Part of a small language model's weights.
Size: width 256, 4 heads of 64 (2 for keys and values), MLP 704 SwiGLU, 25.2M parameters.
Architecture: no biases in attention or MLP, untied embeddings.
Training: a variant of Adam for these matrices, 1120M tokens, 8545 steps.
Each number is 128 + 24 x the weight over its row's rms, rounded and kept within 0 to 255. Layers, rows and columns count from 0. Numbers have three digits each. The size before them is the row's rms in percent of the matrix's.

# layer 7 attention output (transposed), 256x256, rms 0.0646, rows 176-191,239-255, columns 192-255
094:127154153113119153127105084129166120126144129101140138161127113137128132175068163101082105140130140105117168118138151126135128161127157177128153118165156104140101120146161112087111110111132136
104:173165078069133129122142084119115144063104144143135132130126086123113117122141136140137134137098122092107139169143157142137119118108145134143122125117129137097168130114101162138106122128123116
097:111089124151099134168150160123117069138164168092091141059109106128091122093149149072133179143120093129105098165115149088128092148111124135140136161153122150136105131103125152144137116122138107
090:138124120109116121130168105120154131152104150153188155112158118113093111129158141104121115097113170120121097151157122121114121126147148103111107132112083112132139133132170124160124110145143140
091:133113138089098107116083119096163137155103172147118103104123114153105108147112144141128092141124131113122141072120155133091112119156077114164101084136119107138109133129132139110141152103109179
102:132116121124190108154095173142085122171094111104135104147113126129125123126092133105121153134151158151101142132089120129123111141128110083112103117107111124125130169103133166102107137119102167
099:099115160106151113106149121106122139146093133130135073104142136121144151126146108171167134150150128108115140105122137084191150105133126110139122163165091122121137140130131104141172120161134107
091:130113165155110095145158122187080158130076093106100153140140079125145175132150129126106113103160117118154133149087122151139117141164147111151141089147178119164151126116113111110098139146153133
106:102104150132081092137120111093081156097193126121085145175136094152121089133139123127135101145185136153135169106100125132145112124137166109157128120147117167098158141100125163112106145138153125
101:156121081135102154110165162143138139132111123093120143137151137096131118088112123161106161120115152132133166107075101088101163085142136106113156126095103127091170132127134083092111141180166134
101:109137107090086121149146109106154160119143141095125160125146123102122067036145113106071158147124140139166136126133108116123140159130089135114139113145115137154100140117158135139158102110174141
098:171171105155177124126137111142161141121123116170128109136101117110129193148153096119129163098127137108126145124123108156118152153113159116085155105140167121101172140129105139111137137146116124
102:118124114073140116155160130168106108104141153103120105146080095128147169114109120124092130124121157142093158142151121151125108140121166115111086114134101102168109114122145073158116089158140137
119:116150127124134124123107159127116103120092136134104175168116100118161180140136108168151123075111119111163161145120112131086123111124119181120089132137122126128119127117115119190122106093092089
085:098138104142121155118153109124144147089114119170142114155133161132118148154114117140111101158137113138108150117138119107134141099105189148122147137111123109151099118174158135130121110115115134
096:087138111087107117083126122150146145130115114105144138171168119136111156143091124139117154161132103087106128115155113150131135092090106121096142115145125123116106071171135083140117142103120149
100:121115126184132139131154169109123123112096142193169149098106135098142175074152125124139108144127128110142148159137124128116113121114145175138103109126107128141150141099124099116126147144136111
099:170136154168121163080105099126117112162165146122108129073112158091177120181113151167124086156135097123128119126126148093120145104118101112176143144138149129144139145128089133129097122132141142
088:206123114109132144116149144167108138146092128131144152054127139131113133156108113131160111121105141086115126130101097160127143136107137164097137125099150172134134162139106123103153165140120123
095:097136114131151169096134159132133133169118109146112159121129169116102161069111115112155150135108159131134144162153132142114103137144103153126095165123114105143098113112185118144120104091125117
098:126184153181125117098099111096122114103102155160129138122148131100121131119152136136149086118159156122116101137139110128087115137098143164133116089131096159127140099106188145105131165139148137
098:146129146133136101107126114126097115171105151171089118115122114106145136084112095125104072125122140126153168116082140145092137133154089127120122083094130102132131144127110172128102123105112117
092:150142125176175159152193146147149116135166100141115140133143164096139118159115162123111152155144151125120140153120125151145136157099129112121101138151135146123108134156141150179093135147098150
099:093098138081125121115095151106128142163112128132155144115112121122115169070137138142114105178112130109124160118132169126121129102092124123138111158134135127127158153103149132142132102132102126
098:130138145075119093117173087148148143128108127094142133145131113105107121096088108130091200165131116156118116141118120114104135127121181113098127150147157102152161140110160140132178080130108120
091:112094159113149136112127120137123148109153154093102104191123098142128143128134117143129108157122168152119136081126152119160137117193153113114143116141166142132160117132152159131161134131149136
095:110101121073156167123131174116136121110077144135105093132124119129121118069138143138123133128153130151124114087127140093175148076138124106100128160111130097116145129140096158104091131124128111
091:109114146158141106131126178154151141114163083156106144113136121138153099100140117141116101109158139111136157115140068077146160146130117137128157137152156083143157155128101170107073170179125139
094:156064090145131137123115138091179129140120107134146118131144094103110147151165157128156146162143158112146130125124117108162149141116171114113140105158140153103138136144096089127141138160164149
096:139097108068079151172143115169133137107144114123084108097111129144133160108081121136086146145121148124077181159119143121134110152159130084128136138168123138167155122135154124142140103148082119
077:134121142099117122116157154117087166125088099087118132121122146150134131162120146088170149135105140128145128155105134130123123136148080143101125099118099157146142111122104169116094159133107090
109:087152083099142142083118120115125124116107104106152118157129098076104168181100123129078120170126133145103110113119130128113131105113196124129147154132135098154143131184128138136146086085114138
098:156116081084144087165109169093126156108085140121192133157099151146076117093106108120112125142084106140098109102123138144086121167120137133113114138140142118143107126109113120117130140100170114
# layer 7 attention value, 128x256, rms 0.0612, rows 112-127, columns 192-255
097:151111101124136171118071105082137105122160143108089119161134115127139101131126132089107092179150134145154124127091102091091180130122112156119124158099108118126095135099117097148099134140139105
094:134155099104092137129101069131152136126077145091112136117137100093103146153139126110135145127145116126130140135111168155149129130136164159137165133103130110153130110138141160136122132127105128
098:112121146140104098129158158119099113156174113146105134110123150131094166108103127124175123143116104119111129155107167156149135157136107141135133165129113133155152143104080151148102130105149138
099:165132122105124149172153077111146116134141149122164143108126129165124157142146117120156099121107128110091117140151139134139096130105163098099120114156127189103138103100124174164109128121132078
089:127122149116102162129108136121111102142144143102113089095163114119069133162093097124098130144141120125108148146168121113069166130118120135167091142070105108143145184158139158117102150102109148
097:148116140114133118164120129184131070138099146128155113150085134102142111137112120112081152148117144172105155116145145095140118168096154183072079130080161111121138133135108126142143130089093142
099:123122161118138121116129153063111095151164155121163096128141136120144122121117119171104142150124149098143146121096145130097120120103103134156106108089099079068148119124142118127133160111161109
095:159138088117073104069166089138136162137122094132116106113100118157155129117138132102104179095121091122157161109084141098125102131159129126112145121119182122142124123139146130150130124148162131
099:132135139149137088110164123076076166139142101102097152145150143160136154142129107146130170148099128162146115125145116108111118101152105126121163153155086122081150100139173140120145153132067167
097:154160113154121149107148138118138057092139158108111110123138142114088154127124096185106144139133099121105103117111090196100143088117113145112144108145121148125142131129123086100142128118147133
093:089130116136091131114134125124143156085161119110139170117143108113115114136146135095088134126111144123110119113118147117154098155127111143161151112115141120217130125134123173128125146117126131
099:130132151147131134126104125143193128140102119162138120109115126131120141129151100099112140132142138117141090105176118123167150120137119097090124093097140126087145115137122092103145152087127099
101:130150168121114122117134107118155128107164143108165097178127107152129136126133103130102147145109157110116162128133134165108123148106136125125084145143148086157121132147131067132099116116132187
098:117146124131130141117090145133128094124119131148135162115130125176175133137123122111107159117128168141161151149149125160096141057101147136130108133126125081068107114079082134118111096115134129
101:164125089114187159088168120117138117152093134154110113141135119169139170117136118099085124157115136134111155120114108157107101098106128102134120091070115115142139120114109119118172172114135121
101:152124135108154133117123150137142157157131135105162113129128110091113121123123103157093187132120129108121147114129111147103100126100117162129128093164135140123102128089107119090158110112189144
# layer 7 MLP gate, 704x256, rms 0.0794, rows 0-54, columns 192-255
112:104131090137121104126132150116107119118123116152138143096107152122084074138126094138130141113066098109098083159102112143114144162114144107176145110104127122103080141111106128106151096096098137
096:156151154115132123138145166104142106158120110110116111128111120095172164112103116115140128128135135096135140136163113141108127113111115144088076086155164157110116120140123077144153152133123123
098:112138128124118157087136124113139125140101130156131137127138128120119122114156113118091128137121141127106126099136126114141094093141088131129127124123162105128119108095126197123185127096145152
099:146121128155171123114133127178127129141118134134090095104130152133131141128159093138157161170117119126119098152138120186123174133109116175135135124134124146126148099130070152161132137133111123
109:148103187136122154100160118134114154108112098103144106116087130098092133129144109144108112154112184086117161139116113162165076126170119159101110128115088140108119109149144141116166141130127154
098:171121143137122109130129098140126092187144118125129115103145096118075127120123108118126108110128160163154142175148143140124180139128071143130125129146129143172098127079144117135087109093167118
108:120127114152114108134187116148115117181113160149185121101091124094131115120144106116113122175110168140116125150156105098128125145155127161070138152163102122120100118119170150125113121131144133
096:131130119139194109129097078144153120151096152133148150115086166110112132137142170142115104133138087106122106154111110076118102161152124149092128080088106137132095082114122123147101134109095130
101:128118175121150141114115125124165088137147158109097110137101142111188153121163164103169150118129113103174125156083134097202096146135108101167173111140123158094112128098079122136121116117106103
097:124111092128128129122141104158107111150117074155088129180108164106127088143109121139112092074134108104139118147094093075130114110109111146131119117145148117111098112139139116147166101110110099
096:160140136140114139112145130168147080140135128147140116079138124116140140137174141126140152152109075128172132156162122157132140118133156158107119140119117120134172122115103133151065139124078157
104:128125136123099117125091135155131126160106143128142126114137134122087148161141093115142120105094130122137120138158141145082085133138148117157125085110121147105141129138114105139114116097158138
108:171141120159139140148129093150080078073129101102126112161132090108141146121107074142100113149116154157137120143081125123125125133129172145125146113123156071153096140117094155139114107107100130
100:126127173145130148167133141117138141136123117092117117144135137096162151161126141165111103142140100138092106171116134126096123188110127170165149148113147125138131101141109116147127127150173190
109:108116179137137123105113095116166115168081158132188126107153147128149122125151138123163135130126132144166148163163102098118085096103130148142117164087117100111094065148158112150116148111155162
099:142144127108122145130163160108163124119136143140135119104150161158129131144145118127138111121126114097141126150097143134147129130162077152140142106126147154079098122130124138133147145103099139
102:119100115171115133084144135148154128170178099141139095127125152102135117163151135116126121094128131142145114153073149135136120146150125106150136139133121111114104091137162131141135141111146142
094:149158196159138146128143144158143124158171125119184087155122111156105093137122130182200079139136118118132145123116110092115147145102146127145133107100098138128154100096132131100140146069138099
101:135132108109151126150086177131157139153117108097130171052135108096190100156164145116115117113139127129133125175159146167175117147044136094112128097132116098106131166084118129178093117095134124
104:155098157117166150089145135161091135140133098115155133122141111132129159112146144161080129096097112141119136156141140166104108154151127127109113141114134137131147141145119115125147134127164143
099:129155125141136119133082109138113114133159117142113149127154136121123129156131100146109102131115142143116102159154103144148144148122140103100094102130152102154096136123148170154098150110109110
099:155167118120155127148094142137118126155133163109152150118104160116152145102112107142083194138137078168121105143110093135098102148110113151108119104160116131141107144116114151123153114096153113
088:126136095126137069138110130118124122119146108163157139116146189174158130114127136140119169139099143121141139137100117099089090086110171117138178115137130128139121132155090133148143100113082171
097:102126118142105138136165120132108112159130140151150122098110134092131109102135156134137102182131115114158126157124116150140140159106147143086122133159139139144120115088114110162127190139149114
095:122087092152106130183155162118168157136131096080148128142115139135165089154166176162153165114129118166137103139133076111131173135169141123102130105089131065123135147152127139127166116133119141
102:101086088166124158140122093098139145110129082100139133163177073166120137150193148114120121098123134131124118151107136110175102123153166104144125115097089154096153117147174101116097128078156136
098:144141142108105140096091106075117149115119116149113084080119155098131106128110122133131124108054087114125103125127099120139091135134108166110100138121087112114076095144129082140130101124098140
097:160135145149113141142153097164117157103140147159131109099130159112143162116149114099118137144123154116138083129111116158125120139102116138099104125137118092143086124120113140134115136091160148
141:094138118131149134102116114097134104150102117141143132158131121101130139127122095133093110184115115161086116146117148167114105124123164120147105075122163085118116129098149136150140104058165115
109:174153133147107107096128105141169102127175096156135100091132138126128140140159122153125145141101093147155116127102132104139134139129142159107163141118113131146094093130104118145123161112086147
096:133109151139159140130093155113138126128152123148139139065132131160073108134138098179161129120122131121113133116160113150124174151130122143110125065174116135152098069122143111163161121119080099
110:152124116110090143139128108102169110149164134065106113127072132096161154136151101108127127139129165105153161135126134097094125157119159125148132130117101126154139126127162143120127152070141153
101:148151159131143145108130123091124125116105080117103090147150106107126121118193103070141151125162147132107138149082097097158141119151133125128119147178145111104096130156102132118182117109128130
099:099131137139163201143130137122144184102151121099126105079095097092143175150140117124142115111137121117103135164112110135121142158099179091149095110144085104087119129117119148142087141139134127
095:152150146127141120118111132156138108113144140110110110091105136116129150132199116146142158153113097129118116103103126139133108105100123106168128107120179141127092160120140138104124133106134130
102:167127089146136143121131109105110121164146073155084120118169115119137112122173135142128139138112130152131161122117110131118113091105136082137179131133107147107104102122134115153121100111142124
098:076145163137158122130145112149078131071161098133107108149148156162131097138145113151126134164118115153105086137133117106126130140137093169100127143084159144075134117153123154131120136136157152
101:146137116133108127098086072154106131127142130136140105100094151094156112138113131115092132107114112146141145119097131176167137144069151121169110094127133129122118104115140111128151157138149132
095:130155155098123113103143110165136122161094131140131152134105139109116138099127140128133067107120076134116102153115164100112116115116135139106123107129105109180131115121084121100161118129158107
101:149100098125150086119131130144159128112094171137090134117151105133172100161124160137068163137101095086137139133120160110109140126145093102090167096107156156108137160125126124154108101112147138
097:137109072135168155144119170157149120175090155138124103152120109151136117126156140105130088090125179176158097157137124150119119166134147092116141110117113154154161084110115167116163123126149162
099:131113088125104111136099172085141129141122133092131124110138139086143120105152148103125103141120101174136151111139140142133127129166155116148084106149140121146146103124105164086145133106135164
098:175138130179088186131122151134128148154112142135126068113119136096120113152132109110099103144124138125106191099135116103140134127169112120140113101117125127113129108171134140162110139183165160
102:143128172148070149134131090149131164168155118132108100161105152129136072144124154119112153130105148132154130110111134124082143117145093136137126099166138121130075109156181131149167117099114098
104:149102120106096139125151105170157155134094150134098110139113144092103130142138086130132102136137130131112133123123129111139103108116104097130111122168136158149129131141110132103166117105077157
113:126112136162136165114111134101117085123104138126108093115126132123140130163118140125129156130146116133136161132115140138119135178133159139158114090123132082149175119132164078182117151148159148
102:146111108131103138087130115136142076091123179099114117127145128133101116141160150113146127105148112124192104151108133148137186110137119173111149123123124129166124130152075141137101105136114127
100:126143103178105130132114106136195136125133150102097106153105127123117091145125117141121084125147144123116109097100135178104101133155154109146113096122193140157103127135148169157138169119139143
099:151122142126110186110142127073129163174136145148123101105124113071086123115118126150086162152114086098128132121121093099124113126112121162098097123141125179094136160109147113161123158112126135
106:153108134159116149130152097163143132081139119155077169140119167101142104152135101151154107090143122153107150109097129109136118159131146104112198096156157174110126131161124130139158159085132150
100:119152129131160107139151143139112137155094098158129147127150126174171169173115122109142162137085145131121165149030140132147138119125160134131134099118130133168155103137128100131121123111144107
092:133126105138128191118125116127139138112143126178131114110120142115120153141126123102156106081148171169154119163138110103156127116162122166123153135111159126113152102134134132101128166148095126
107:131116156136146136109075094093155093162170112079165133135134178092120128151172133119114110129127102161086109147140133149160122120121134167194112159100132096095129110126142102107117133147154204
090:129146143119105138153130103151102117163174140122161096140104147174072149149108141108109121121138137112173142098128166124091133191096116147164107157098138122177123153113104120132107109104151126
094:102160139136134119100103084116105098121129151152093157154165174155143131150102081175111153072133124144124130160130140136102112125130118135171145121127123167134097117168164112168134171101130137
# layer 7 MLP up, 704x256, rms 0.0765, rows 0-54, columns 192-255
107:146137187101115127133091137118140138128121154142120074149170114127150161132154122144132137165132133149136160098151125140124121104144132129074100161132151122159125147159159108165101116120155130
096:104094140129090150133130112106143141117108121124126156164113136125126116124133114122128151109128099130144134122118117158166120136173089099150149101127119123133065134090147160115128117155129131
103:139130113159120120167122145114150114153149126121108124102149141092130142118135145147080134109117132109111164139150130106136122174129150107143140084096136155105122155118161105145141075154155122
104:090194145085181123141122091132137124110081158100136154162121144141122139129134123127136108127105136121183154112162142120136117162121103152118092110082125116124138110131152128169118130095133117
112:160093100103132101137107116136120213134091103120121101167122106106108113110103093095153104205102118150122127135116135111097088125092140149107119138075073120121095139130149151145176066118090162
097:170147151142088139116108118117174175089125142109139110140118143088117130157134112142111157112108097113127140113137122140131123093165150138142093083113124133137143118163156116101090112115125117
105:148109159108151151148147129133100113118104094157129113109127118115125159139186120114149087170107113124130116144130117141126131101156146104128092118121114131121133163140109179123125138134109123
104:131104115129091158148165133134104147123092076169097106145127152154103119132146088121154154151084128105122101113145110120178092122119135142146127158124158099118111134073153114135141105124105183
103:097105093149091153159137126141190155126121119115141129108155142135140150154120147091120139112097154162136135154122175116090108162127107136112104156133163128156155122106101084144089143128131113
095:093171171089107111164146094118140124132124096167113154120107161155121120087087133098138126122038152147137122159122101092142093103139134107140117127116134129144133126094138104103132093142123098
097:131154085123149141148170159122132110147148150115113115122105107133133126094094172126122140067140117119132136127101109146127105126110144128137091170101118096132173125143137133179119166148111111
101:113123107119107103120124125123127116089119156155125091106146115123103179120109123107136089135155157127115124093131144152117115121196148135167148150122140157147152160086097187100166121140071105
099:142097124139149092138108122156094139139085122106078122143136122149095142102144107136142110136157127128119125134138100161130134131137189137142146106151121175119101171184136124091115120101141128
098:168132145153111166096146085146103097127116131135136124113158121122111145162133122160148113131167128119134121123135108111135093121082126132135139099106110138139129114147119138138167128125144094
107:122161124122112148125154157109101126117171108118127126159135093107118114136115077124136155125132126121098183097115110124111131159089123119155114167112149159130113109132111097140134145131126083
104:120113150134127129113116111153130120148116131093153114102148126159178163125143155108131140101133170129150171124199122152162145151136102132097096113127130123100101125119110129119096131168108137
104:117150159129135120133156096163178089116155138148137146125131120114095088109149105143177148143086096130144169123117118097146108150125140120127146133155175144172115104118161105144142101136105139
097:146147126117094094133133084130121136128145150129132072124085144115097101137110109143159156156129149150151093138148160161135107146179127151122138101124146116156132137129124154159145147135143149
093:095130105136121119130158159133130141111139182126167118134115096150107146111122132096112095148138106162124115126094115143157135139140099130099090108144121077104100124102166125126125146124163092
102:119143158127133140120110163142118154108136119105091147122126137095134101140137141143149131104123124106126117129045083135122163116152124140093129152097100172119153121159147122124176162131138129
104:158090148131148117141124162137087147149139100117140103152083118150129146125099155109140161084109159062161142157147161123122104148175084123174128146116075107130095114117118122126141168138123141
097:120147148138134110125098130086137126101094168132108142120132128096193138088117139140150120085104164118108103085109137176118118144105146145148103101147105150108111113097170117146125097144161116
096:122155135108118098104140115127137128130120126124142095160120157109143174134154164091102181121132119171103193129140091126126110113191134108157151109116095156160150163110132119130124135152125126
102:136150154123165140152094127122120129134102137135100095098162126133129141115105114079121110104115142146141156071144153125094123174124139152122120154135103122121119157149141121154128063140124117
098:135099164146136137166139155094099134135116115102131153148119119153125120116176127167157132139190116129071152132092153098113160099167152117117121099168177122139137091119116147117158215104128127
098:127129138069139105124101142143084123140114168136144176127171127150104153153163175093146158090162123073071191154132140138105139150101129140088120123108087098109165121159125119114141186181123105
097:101124155134108112151138105153103120134155146094137121149152118131141122133134108094117079124174137112135122138179109120094133147134123092070138137137082096162120133102139127150118160105153075
095:130126129072108126109083125163103139109082138128111168111061155099130135152143128155121121125119139124117121120094111109129100130165129112142103113108128152164099139143131130120202113100129112
107:093142097111115155120127155129103116129158090133109134097172099138124139164145164087134132129136138138133149151161142130141114114101132076115096115159097135135115150172128089163058133152122114
111:163135156110138145128151119086124139146151155150108102105106186103104109140142153096121081160098108088132122082050132120150127096110125114167187163136128132143072108117180135145154091109110122
092:159113108109114136160107110115152127114125149127101093120137090139102105131161164149143148138133166150101162148128161124126097141117136145160113134125115132153138141151071076125143110106178139
102:110117100162108157136162119105146115144145127146119112085146098090160176127131128152121113156132144107146145134119145141142129134139130150135133117095098116165148106142147144170099123127161120
101:127096092138133152132139149142083095132150148179115116113088156149108111089129130115130089147144174128169100136136153155125107119160124158087155108144128155175112169141104110151115164110121092
102:115136108103148146108124129125111189127130122148177111104122154108071133116117148123116134131137146062096108141131120113140132106096158099126110128148112118121121120138152129078110141133121129
100:153127178129100142089125091138185175152140122121154143114136136088126155141114137132126122116160120185121105141111175108129161127138126132097113132120152098144135084125094160115040136130107127
097:121154145136104135114123103143167106134113143120125126139129119119133123144102073098114114137111158153123140115151160079065095159136102125105126142156141178147086120139158111151101062130126133
103:108134099132099122171154118128140079143155147148108150093204126105105158134127086144159134122145126157133113133150119129162136107134178147146119105136157115126136122161160087146117130098130134
101:133156121135123131141114113142101094149135194140112156115147128108082125096111145146091109115117131089132130124142126132131111097093134169141176137122112110166153125123070114153144073106075126
102:123118125158147126119078140125130088147130121108128101163120100117119145163103120162148110185143150104151141123087082153115092133178142106158175107133130122188158146092095113124116111123135202
103:110131136138118095160138159119121141169134056138092117129118139119124117145143142134133156136126142138148105112122135130173126077144153136157130130135144149126090108124131131135127118120130139
100:110140141130129114130125118119122145091157089141161079138141150117132109155132126127111127137142138119124124127129166172145160076131181135122116151147118129122128132194125108057102093132112088
090:164129117111154170150165142138105135100112097134159173138107092120110062141152146114174103109085129118108105136171123121129100145120088109144164158134118119114108129102136082134135148107111103
105:106117121129147170132128091097106125110153135145127106127150147144157171149145174152120128126127141179150136110131124109127149118142172163140151113136147121090154115125112122087143096116120153
101:148151129117149122142141093132137092094125098124119125137100157162142123128139088075152123084093105153079139128118126155106153128135112148139120157119140147123162131133086110156144108128151135
108:093119153147119170155086122183148138112173109151096088119152110136098131111128078151127126127140146128102106106106155093110142160124091145167117128153130130135084141133135116090131137100099136
101:099150121138131115107106113163146125108128168125171088146141122117176150144172115153151152084089086112139149105122139125158128143127167151099146123137140147109103123137119131111138168157149134
099:149125118113115130105109179153154128134178136133153118140079165148124116136122137120144116117167186116115119135123129160150153158108138169149136111093123112130184162111147111069104145089106122
104:133153134135134135130122143138178138160104121116153110127120132131139157115133115119120107182142126126139119137131140110165142139104128111096075113118140146176108107153149157143177178122075119
102:144129118123126115077108100136071153165112154074126115159119129119146115130099125136169124144144080159120117131140114147139128096107130123143143060163140135181148118121147135107101115103119162
102:126112138132121127151118139145104122143100142147136177085167155164097134130152120102116134097122137171131070151155102149098095152132139090124148069115100130110071153168124108100128116146148126
101:133102089129092112116147156147106116126116138144116094159102122101145141149151141147127117133090145175117147112089107062136163144109142154105142145163109126141140149147164126110141118129174086
094:123100130110156143177125132117128090149113096131137130135132086137108175091128117122119121126133108132134097146144131158134106114137096193137141091155125113132155150133117093137106119084087109
105:147171107135164107112086130133083147128115094147126127129101107147126103121103125166155115127121122085098166132141085102113137123117097124082146150123142126126122130106136142112143133157125130
093:107081126107150103106067123133123144110120156131153193122124129137131115118121165158159077129134116119137171119129132118091119111127098139125095142152123124117098136163116087145143157093135147
097:133125104122105130140134142163106065125131110133129135135140155142086122108116081128103121134092097101093142130163073150123089168129115082108075153106099128173150139097106087107139123157096111
# layer 7 MLP down (transposed), 704x256, rms 0.0716, rows 0-54, columns 192-255
100:102145116162106086122162108100134119141145117096145118200116160123137107183089119196181112136140113142174104072144140120135161111096147151106138134081175126111097152134110145096129124112117155
094:122127109168122129152116133149118126128195137082123153095079142148136124108106158123125116147094105134130117117182081172114097118071126139099134124135107124136080113146122158120106130109117139
099:089127134094096146092124144104113139121107146136109160125124161129107138143111143129108113149099118140116116132105122071117135129119103136130152115141112101173173165128080172094101094104155159
107:126120140234077120135103136096127097141073169133095144113108133128129139072144114133122084124153134137140112133106106127104085083110123129136113155127157088114151141087147160133140110097130109
109:115168107061124134154127143174106118091131128098159108159083179110124115117128155141087101161124163125114114151143142136134119092141131117147103143148142075111163128135131168120106085126075143
098:171121105135129184126144110157140104128157148094096181108144108103183103197126126142097125117105122153145153120101139126150118138114144111118160163113126144141131111110125101137124110097116088
104:119128152049109111139117125165100146107152107145136135096102118123119110067137092117096151144127147147116133169108169139178159154096120121167144132170155129100148090115148124136138154112144148
103:103105099081137078108137121103118129128086134123172146145108174118146124157141103178171145129076119137126142138127119095127087139149077137131138121085138124098148132071119130169161123127123164
103:143130128108100134084098122158119148147117132090102129139116180126146145131141130146149102138113109153098114037120099132092114124192122085127165117113130120131171131119137107126105136114109135
097:121144132121130166142185126086122071115120116160140126086123124153122174147109107153124137129169126134112142117127105114138172130141147143092131112099144119147120175087123153110135125127121107
100:103102135086100112132120136119135101117116078099151115162118135163098123168087148134120064158142154099124105121108124145148115125134122112174138119127140153138107176169125117076127118106093120
101:140150126193151102115094095111123112088106137098132107164124165120095159208122142131163122113138113172134104084104145107136122098152178122157130136147163129141160132090134157120149123091141151
100:118098115099101151141082138114138125140170149104143100115145149116166159114153165113125090110133115133155143110159103149109106131148100095115153175151122173126121128114131175115111164155128088
096:109123122149137117123143091119111139117143106125157147163124171169145095126146090125150156115115138116177128128139105121083150120114121113153112113148086160106120146120158140171159132178116101
104:116154094083132161145168152140111110108109136088122109189124117108124100169089095135127121114093116141082120134106111128124136160162158117144142132144095119118126117109118074155100127081116124
101:166104131111128170093107108161122165130113144115157141131143092149125128121129164102096091115100148102171161102136063170137122092111124154129111172120142144174084118141157135136141114115137142
105:139124139106102168133121156103136089103150121143186144102173124118113158088144125098144127144125117084107085116129132111113184105137079121117161123145125138119086098109154121128134099130115125
098:143154159107126132110151103145136095160112107144143153125174127107131138121097167138197118139130096171077156134111183107111147157101127141130106140143129135113143086097128156148116145115109104
092:168129145145144154127142149111146111152116092144158121177124160118078146139116112164139167120117096135143143109138129128085140125147133140146145119119179120143140147153089147128118114129110158
099:153166168118101118125144125123087169142130142108184143142149116160104108107106137191093138128150094115164153141153169130156122129094118150211134137124142126116152151107104090131105125125112174
104:107109165157111089104187096154085157134109067099149147123114144108114115162129149115125142108109164126103136153145142114126133137107148124142088111085130145127084124171122096138118138117117116
096:121111113132110112125122104116142109105132119118146089156128132101118143140101132161159064148155126107133132112137148116154146073156143095120130128103161129135149130170096140100135132125121127
096:117132118115142110149130110097094116122077126089114131179138136139108155040136092119171143106113124159162079122111173099109123112122115127086103177124133093128105119119117125128127140104133159
101:127113124196137137112122149131142155137135115169143145129116128133139122103138106129089127121135172101115121138123148146145131126109122103172135096136126156164121117110141121129118109104125101
098:143105136115153082108102127106133107164152097124115163158118119157150111104156157117130137133156097124103131162089125156154122127134102099137118149155125107092097125144159152118106115114116111
098:081108141174120135146149109138143147136135140141137149125156109149111159214132103137122101151129124121144110106156154143097177118116162157155126108135093155124130124121108109120102128147146104
098:131072145082121125161159134128094140177118134179134130153140134123170159108099127113145129143137131135156122097137103164110138131095146156140145132111141112122117101137103103131136112110117120
093:159142136087152127153126094132117134125148147173138109108143148100150135073152104105115133085113134120137093173143121198115130145136127114143126110106126133077075140139163110121097172087144109
111:132129139152159159152134141099147112163109147135122142174121104120144158090109119148086130169109150129121119124147132153094127152129160159157101140117154094132135143095143158142123094089154115
109:089133155084159157153121150111110134158141137099140143128141098146134103153097168099090151115104123140150131140132115110111145127108156104133123155116155116140129172116147120111082118132146116
094:133144093121136104139095117146114154155185127118112170143131117104131131163088105070110159124164126146135120118108138102140143108111097127120147105101108087152126160112112153117118159125081101
099:140078152161088158136153114156165167145123125160103118094112100155161148167155108156135137133102143120141154110117127062133134141146149143080084128122160089142110115125097127106126109125162150
101:110119141135134138107169135109097146134139094110145148105108081112093113023065141132119093157112180123158122136108159141130097140130143125105139115113142135115116197093114110129160136115179111
097:123135123117100052084123123118157137115122122146106134186166129165134127068142122119174109158126110125149137131151137113134111109133117153126141133117177146160090120121093111113129105111131148
103:154109097200108117099155108157145144157179117096128093135155107124150149197164109129148154162136109104131144155087091141162127107112114130130160096117154126136095109109100170073116131101084129
098:159097147145143168135092136135107123110135140122128125120154125134101169153137130161151142117091155158099172149127145125152133081138152122122145132142120111095161079098116111113116112100154126
101:160082112173148129106107150136114136168155144152114119139114144135108172122133152096109124113174147112103133153146092135099168101155089141166132086149078130148143186156137135170113106097112137
100:157130099117101132152124172132146115127130146141106131142143156168118139127164088148159131143125113109152124087130120072122126163185106151086110136114143127129108155090098134089129096099112160
105:117115152162130166165147118122139101160139146102150139151136119113122157177113127121129117143141165132179156078131099134117072086145147141140110129145098143161092153119133125113131139157099158
102:098151161088113107173171115121126116120145111100115140147145160111118143159121143163171114103156102112107095109146128147142147132149148118150145143126173109091130139075125126115157090105120119
102:112115087117084125153136135121116102156136144107116159113111148134104127156139159121121122137155136133107128097121106145136128127152118126137165112107150188162098117111114154143143159145103152
092:091123117145127151146092115082137133169168137112129164155153155124151158119119106123122132149136104123179096107115127102080123118118180132099134130092118081117130092133150130127153137144121164
104:120174126134188132131135140123096122093132118146131112136111140114119129114140171120140089164100155161122090145154119137112104142130116101137133120080105125168148140123133115123122137128149139
098:137131117147136117131116120141109126110127143069126147126078153108102118153153128124143138124141131174107055048111111130133115104165156151079151139120123157135157136114119115120143148102140105
104:128112159169126140128148098147135098115196124116163111132112143130180135129124070108152130066142136143119112166141169086122142114160116122157123121141125146107153121117153141129106122140106140
101:140142093129106133139125136164114136144127122105109110138082125109133130159154120137128129103141134110128108143121135146146118110122154173137135148098146099133139120161115153109126098117135169
100:115162116050108131141166130169130142130155124133148137153108147150097116035127112125122099134121130094154111170151159157128098136105165114120155120119099128091149150120119132096107125105123095
102:143109133106148109140141139158082150137144107097117122072155089168141141053132155156108136081124133135103128156122110117109155115106150107103142148127135131115114107115091148112092100139137134
102:135139124123142128119134133156144103136124120160142118144126130154160136063149131098127141120085085081082190162152114131105112160151144139125126140113122169100169125113116150122116137118096133
101:172118129087119151075116126121161134121133092148122134145095137139165132072083137122119116157129131144142142135122112139115141163145131116148138134087146146140145134113135125137137115106156161
102:145169128143130080086127125123111144091132136121137152118077127133166127128161188112116131107135127149149132160113114123142078126136112122125186140085137161106107089134113083162176121110147104
098:132169165136123124112132076107111123127134174081137123123113125111129093161156151125134160152123137090146107115107139158124161106083136136145098133133093159141109148104118175144163143116156163
104:147119093204121130117140122127105097133113063136126137136157104147116131151087106103122156153097123104135160122147112181106138130086114127117168097153096148123167109128137148149117122142129100
094:138120156075130142126171140124134148101169114139126124118086123066106122185128137101136166135143098135084080165112110129148140121147149095145155140123118158130178129144125095092129113138162125
098:172094120060086140124102129104123131115138118136162102144109171128107138068098124141098109081095156116115128143117132137129149140115135138158134116081111136132167148118066151150131126165130125